Each number is 128 + 32 x the weight over its row's rms, rounded and kept within 0 to 255. Layers, rows and columns count from 0. Numbers have three digits each. The size before them is the row's rms in percent of the matrix's.

# up: layer 4 MLP up, 1344x512, rms 0.304, rows 1183-1199, columns 0-127
# down: layer 4 MLP down (transposed), 1344x512, rms 0.207, rows 1183-1198, columns 0-127
# gate: layer 4 MLP gate, 1344x512, rms 0.291, rows 1184-1199, columns 0-127
up1183 096:151193161126132156156144111142134130178155145177090201163130135098170117196097123111143129101098087130120120102060128213133117118064139119162116099102142059125084137129161099104025157144151192124083165096139092162092136175110085094175106126115159130108168121078144069123113150140112154105126126120104119100079134222085138127102081148102129168087168121195066126149164167111146165110148
down1183 103:155103099107121111130194131115098131212140133092163166128142097149148188101114139105097147179139099100107120141145149072165097083164104135099129142159145128118149150151173103169105097192065125169088154110124084155177080112193163112144123099149155145099154124140105137102079106130109148135112071102063093132084133076092203125174137106154092171164115191124147102128085142085135103135176
gate1184 099:164114100073159102180156141118154148169135154179118136096166158069171130110125096144116100126086134151076133153091118133086155109120147108164137114135123135056122080140173101101062163091146147081176151112071179148122117118144104161138137171133103117086122110112192089123092137144083106108140144174149095150144116135127105170139182100169152098113118146145123160065110142138122119156131
up1184 096:067149091126124119216092094179137119150205145156159082112167143126144190162144171152107146097133088148146068116049070126190093102155144151120086191105125081133044194159129133127204107125182075122100155093223121116133104146152107111078129139182124111140102102138090131113121146132133125129125169126109155143148123157102077151087088129117117119155193178143122134148094091116144144146171
down1184 102:111151110113130192129084098091132131156154075146120106124072133193109154145121083126169171090116115175144068078160119166095074092149158114136162095104108160179150123080191113147057093141154101085111069103089059130153113109086162114104122103126167158120085155160143172145185139146150147104118078033142108098199138105165123195085117128121118162156154133204090107154137147130142142097126
gate1185 096:119127169156112091119133196104075138129169158085105094158128153138106085163116169125147154129096129114128151138142071057122144155154215108193118099093116066139117158154115160118096172121112115109158150115141103143152121153142184138120140145150170123135095097141117075096124140144159184073151097196124084148037106134136154144059145131162116210179144133107159114106089178196184125156090
up1185 097:120085145132172126127095084177142106110101110115034078134095147083151061136153134125146146102179123156187074160155108138116038160126150168110201105066072140136138198151130149143078188141170143124115158092131146103170170124145184132157127126127088155163111176128192162142077179093080180117181068113116125085122155065046152160174116109109115151079158140096131120095142099153146127105053
down1185 103:169129131153103114149127109134135111110133130119187122094145081144155147137115188161082145099055140063076082127167095140103119124147091129172136098150105084120123137099120111108071134155091066138094109203151093114095176129176117120162095118160107125131168126132101108107146099153126140123095128133121091110117125138038198072111122105147126120145097163086143186110117157147122114148122
gate1186 095:092121124116131128108172128106115165195140111121132109125117158192049073091098132057111083135171110136104075120100135127106087140153114161151114091156091103107108199131147149160105092128104106068104108079072124161194128191097120122178120172146146133075143148119162130151129129128055111147112192121105123148143119168155142147142156148152149172102157099139110124100095127075129098168107
up1186 100:165142125122112129106163176143152079068093117122069070096157165129072033051161114154147104116108161173102157091045109150094082133100178167116141101174122136159155150166065100176118115160123088089108098148141190151157121114119163101122161184129140130132075159156133097081124070120104111139110155192125151130191053081142120088133132150094122082175103114153096130127145112135097094131115
down1186 100:132111131169138157106148130129138071148180118159058134092083106121096092129171153117132100143109128095120150109145161114109100091163120138151135109140119150135143073140098144112168148159135135139131114119076143170140135162137199109143114108176120106042158093193119122098163113179183141127204151138100106144166107070221078104172110173154106071146093113115188117157116122165157109160165
gate1187 098:105132169139176140162145093096071197091177115102098155097128132141179152131119137092130171156135133129090190104145139146129068074127127149061111117136140186057186163198046139121138105100166133113152065121061108085092093096134172135065078085088099149117106147117149171089105131131134145137107174163125160096195111121096088138141154106118133118152091085120120064146131112214130104135139
up1187 097:153118093091161199149162118117068186088142157132164133082068129159116144126122178188111122134117053166172124158198103166147120123131142096103142174104087128162086111121166122029137140153093127159148066143084099128153174116124122142098144145185120156030116132108119151138086174101140116129180143124138148111194177067111135116166181152147089139129158098141141107154150161072121137105117
down1187 100:174174151134118161177154155195155116108120140113099148150094146177128161113168105100125149146121168044129114168133142172125098143111112081126130140143183107067129179149125138117134146093154115123139091150167074113122142108103101083091118076114174097126102154148150157169097132176141151093164131144154127110120130118189142146134137180112112101176141168157213203124143117113138145114067
gate1188 109:171157101174117162098119139131081177149099129159131148187162127154084088138085153146164151078121230176138119197120047152137102124136098138126065099070107085146162136118093152160134122124151117149163160140130103118118166107107146088144141171191089108112187176135119120112186095111090141145114096102170072087065171045113163130073097131155152094156122132141135133053150138123110178108161
up1188 109:125138132124100126150107136121160092116106087151098142143090190087128133173151176137119136145144107159124182086110133130186200142153124090053117088147140155178120141089195126113105144149158199125122144048167159131081102090178143141150151096127182167129124114150131133110164118115114103128136148131159126170126127110127077158104130116123124170111105150112121139169114107141105088098107
down1188 100:114108103117191121156115175107098171104132103135163147126146152193056074138142132157101137145121144121138122052104183111115106135131087126122121156110119075102149135122080148112093144138205074130160131160171132103166050070131153163109125179088086114168101121089112201152087116168108151156093128120094066141124216120117127098184085099171118102110115157132121120107115131202133111107157
gate1189 111:130140195120118113124127162152152113093107158167086128128114132070134145157131139137155128106104111123147123138125147126110102125061129108126142080136149121142120140166112164063155113138072125153161117133111082138125147171129201164176142159117200145076136141105125106132118129071109104062141121090148087139093150136166165100085100097116143116130113117090149128132153126137151060137115
up1189 106:139138061136118099097112082112056178031137102151136141094173117071155106178126136128156111162042124131144094108152150142124071143101116139138099062091127111154152078119135153116112113155161181157111128108127122145065109136107115079122150090161161161118142119142097148140149155114169174088128113078101082191137150128171117129117098100156133146115120192101175115159180100207141062081090
down1189 100:137167147089113095099128125107141183060132126144141102140109180080135125139145099159109189165110123137163088134170072130128108106112074177076111164123171132099128126174101164123174145151141167187158145110109160138067089057168150124059071124103116156114109126141189086190081104115122179112143038111143092120122166107098152113133109143104117112153172151145144180103128161101151095146154
gate1190 101:151098028141095152168092160129121076087179173142140115140128174094186089175085111154133161115065150090092086108084149126148093078162162102096095160122108187133125156147114134123121061114157048161105111100134123127162136128148103173099113126065097097139116082092106114184166154090085120154139133082081099150077101133127102074138092149157122119145134114103067118171166088179110139092117
up1190 110:127118132149097145139087148102114125125069139156178169144143158132074104114109100109172174145204101177217109090124128157126176136166190077142089099085053085128070076159113170164129119091119171089127087097132141144094101131121133134118161169105118064191094125129142094188194140153091106089097135112111078097144112137171160077128156169076136129126131147094095136150138106113175116126191
down1190 106:098098179117111130172128108145097183187111134099092152141160073086123106138101114109097167115160075078130146108120176076096096160127123130093155137143147073152137059127123085154126120152102133125140147144102140171048135095094110100095126149142104102084169129144099132095139093097103134169095169088093061116130088163154127081151064147138089137155132140097155147169130112113083137139118
gate1191 101:123122144082118124160138101067147096117014084112108072170110126117102119184114139098104166076148071172174094140117133131109111137095188111086112122205144117135197150156134110135174149146103154086138156047152099143144177163205128126153156041147128122096120145164147090187170117116148127112101128105134169085122142068143150158125127119118111149121127125133135160110191139136118081142182
up1191 102:116095119097126105063166175172080151121142124102116136137108131121147109141130140102130152067137119157123115143138083144046159118162136146094168092172158151095140172095142139116098164103095100130131113159138164087095140137156159049142130168163076159116143078131117182109090129147132144117099085120151082101113163133158160107168130101087151159085164126093100080146101117140080203121133
down1191 104:112137131142133170184150129158136116131126155142114066100149140075154138111144154112105133127167172062169119192066132152128134159140129112089154146144130094127108117122170120106155058111161198143113112166120138133116144158135113117131155159141133154117133118118116164134121126126067108126175129163126101099077208131103129083163113111083136087059127141169109138167116115145161165082164
gate1192 096:096099130078087095107122077192118135135150206170127115120150124098090139112155118152134181111174124151162115211153111110093190151089090123106161155112137170116126097102181164214071134075118138114125136160092099067132154090120144107111154103152206156113175069086119117110142139117107145100153080164142157117230112198149158114097126063138170163136145121123109066161110170145078134172079
up1192 096:134170071126148109150138122128110153118167129141139151137144114122148139211101141075168128077125148137058148071176166174148128181187136120155079139129150084131146077109115083131128115132105104144099109120099117163184177069116136102127126177059165084131124112219107091111151080122105122028146236141122133092115134147107133118118131126168102140129186095119070079107115073178137122189105
down1192 093:115138113136136149171133142165101096080133042142122100099136111077151080110099163163063120124142089135199132163153102119089113101093125158146115164077125115124146156076172180172137142123185149121092121121097153109100099154101139099109116086119103162138099102180131181190124155087180127099087069182117090121093130120132154086147163110060133157101119119134152159077156123168102110116113
gate1193 099:089126184094167100150144131114067102160100142162124138126115127133085083149117125101142142170127127125134104194149088147144103135085116161213127110194167206082117107169100122103086118091144175161133152130128159142156093128165179184136124139077143128178156159124137086127134151131145164103128189139151136095143146157091116114148144116108135188193148136174136040132114083148151089109122
up1193 097:113085135092166145134090134130150189080136130159160113049096095149166154167152158123146195167141113111118149095143127148098145081100168135080122104116092129077117141178121067140048075146099165118093175140109083143124114158105139061097110122123125149128170185089167105109121149151133123142159182065132099127156150175081141104158135103185167105174162130101194100154179163120100079126178
down1193 101:157134163120110128121098105148164177122205111121204120077176085123137170150108167138114120120105077093086144135097151126088139088084120116079083168097114115087144141101136144141147080150122091182092117130118165162181170099126104126113137125207144142108165140119056142096126114055084148110089104115104168126141115165084121080097132098124122109165109049145091121093118100082136183105156
gate1194 096:143139131117151119139090131150201168084175101149149072123139156103170151084121136117119145130124182148099110095125146091157152157110142162131116163149114106120141104148093127115147191077102170066109136153070117129194127142119168142074205063106088084084152146087122139158092185141113115110127100112140182121057141131157165096102129155058152138178128087096171089152135116156086075143158
up1194 094:143098201112168128145177103075113165123155133158142119117114118161149164080105106119141098085194194140114138145138187125142078115162103104122140024059180120143149111147139141129127173165112120125171127126139161156108123098085114112122104133072095096166130131113179146091086114098098114170139181140127142184147138131100196156105125158089140146131113156160107167167121056073125132102144
down1194 103:106152134128103117178070130100176094103097071126151130166115103209116156138182095136105105161097082069113111092235138115199140135100138111138143169184080151163103148098126133152150094123227141165076126190086145127088124152148112101137123121108145058095100185176123130100188170080149154097103136088149139158133138078190153144136123109141160121091148143155138084074155142059100191133144
gate1195 114:120114101119083148178100139104130100142123151140132114126097121160095129105149125068137105107166136186166147086126120139142083153115150181117128165160104121106121167139108148156121149178159132108141136083109143139152118055135138127125150135138138134187118141186157136123116097154114144174109145061137085176147121208165109161098133129152107123135112105070085098168163139093087101068123
up1195 112:125117115133091143091133157108141152167173121168135161126124088150140135097148150086133077036174110117143130143130104119128116089088113123103110116146151152132162130194119053159151183147141188089132135212115124099151148092156109138121139162037152077113146111154155077094077113183098153102115162056153073154109127144114161151061160144126137160121130115106107127150166138172178138091125
down1195 101:130169145126125155135109123084157088134111120136111104124110098085119099145185080190121177130145043101156154043064151112090150068105127124128129150067098063089124173130186111077109121142150155114168107153183094135150143153148138144157103151110114084121117116091112144139101111176099137102113113094115144114168156085126089113097094109116169151092167130160177142103108109145112137117117
gate1196 102:118115158105132137167162157087117115133132112132058174136085105114082145136119176128111152136102145169161135127142069120133129112109140111168155107109161117197143147157085143141119114051105191048123122192103138146169135082100157101165159135125132072110128168058080083084096088198129101112094123129127138085123165125089078227132171162093149119122150156148137111169169127142106122148149
up1196 104:109166118125113088142173106104081161122092100087116080119180126140143144097112142182129175117131150141077183162170132103189203089158122102114176130100189171059093135106088117102116120185130173147145090165100114130190141133156098126142078117135109170105085124147036124141097127167139149154142115117118150169166097120156159186118089177111161131118097126107139158153141150129081071135157
down1196 098:151119135126127140089120115109128177124108149121211095121162147122109104148098108116134118118080111115173113107139092212120153110136183086118137148094079182192144132052078136080159129139127125105091157070124074140099112151093109044077142144168146143136142162156136130100184109097149131115120139121120109142084145114161102071116099099168153120062139119191165134141058109122153138147086
gate1197 113:130124089100101120115121188081090076129088088113118101144086151143154157094145127097195157192103048150129072150065132131159157091107176132156129135092081126135104176149150148090142121126168123139122134119184163112153115111128145152142162121139108157134135166140112132084087104135133093152151136125123117106148105159137107129197146145154155097094102085123164133133131145151082111108099
up1197 106:101119141110170194122117080138101141126165118168142049084147093097141122153096142129098135190132105083175139106166136156109051113111102126105069149150135110140106113121137135157158086104057129123121144077090110159069085150143128129131142200090089091140104078098128150114141063106106082128177165080122133158151078164161115090108167135071112127093121182164125150146084150141148175105109
down1197 102:098140109062134162134172093146069091112157145110136042166171110110082099114172142180084142124154156102043170126079143104132064149153130145106116145156115037153155099133136090150107142110096084186150128151099158164109160120139161150097066148114122145100153153125122148152176138106111114123119114121112114160145113129146132073130126114127094136111126128098116122182102093177106106138142
gate1198 099:130132144150134160160146161171143144149100132138141094152099168137098173161128157102153137108089110118041145085133122187081115101159089127154158123078157118119164128179132177071103192071114118137103165085137151105132119161114112108110149055112082163124089161124093121034151159138108128157108100138113123192098129144073139120165123153114195101071089137157110196072117079057116149149124
up1198 101:159178091133139092138153107144068164167095099153167158160167117113158107112207050103107106087081099168133163156142104108107106084195069089105192111129086148152195133124098196124124124064056138168124166135138074102069139161146126098112141122139120159079141164122142123144152129120093119099174100156115144130122086160141146112154117139129125103107098144190119154165119086183150037117086
down1198 105:166073152136145134135170081119166067121096193107141144107141100158139130084145137145125072139157112069131122120178147135134155151098184078104106153140128145124086094157175083101095111146127124151132068088157149123135148154156149155168095173143172077118106174154108116208135107141188148162067154173099143106180137114123150147058121117126163168087123109170117080137095104158143109096120
gate1199 103:100092097140135145104137127144125148095139115085213101132158097111153093131097114101180143142128191169149132124079108045113094096121102192123149089140109131130142155123088145128095075103146145105174089171105130150175192153165136109157130126082136181211103105132140108174139111098120126065148128086124102110174140086169210146142184137111098209101132149094109123123153070139176115145152
up1199 097:178130119156177160123218100159139202153124136167145131079096105125146104111130128114176111087182138093117102168070149100119085203130179040138178118125136211112146074081112145136176194157104105127167181162100114142091141130149124140125136091136112130122142126132142124130135080116173203137124113161136100143112114118110158089135119126067148140140209148105119151112065079121149178108163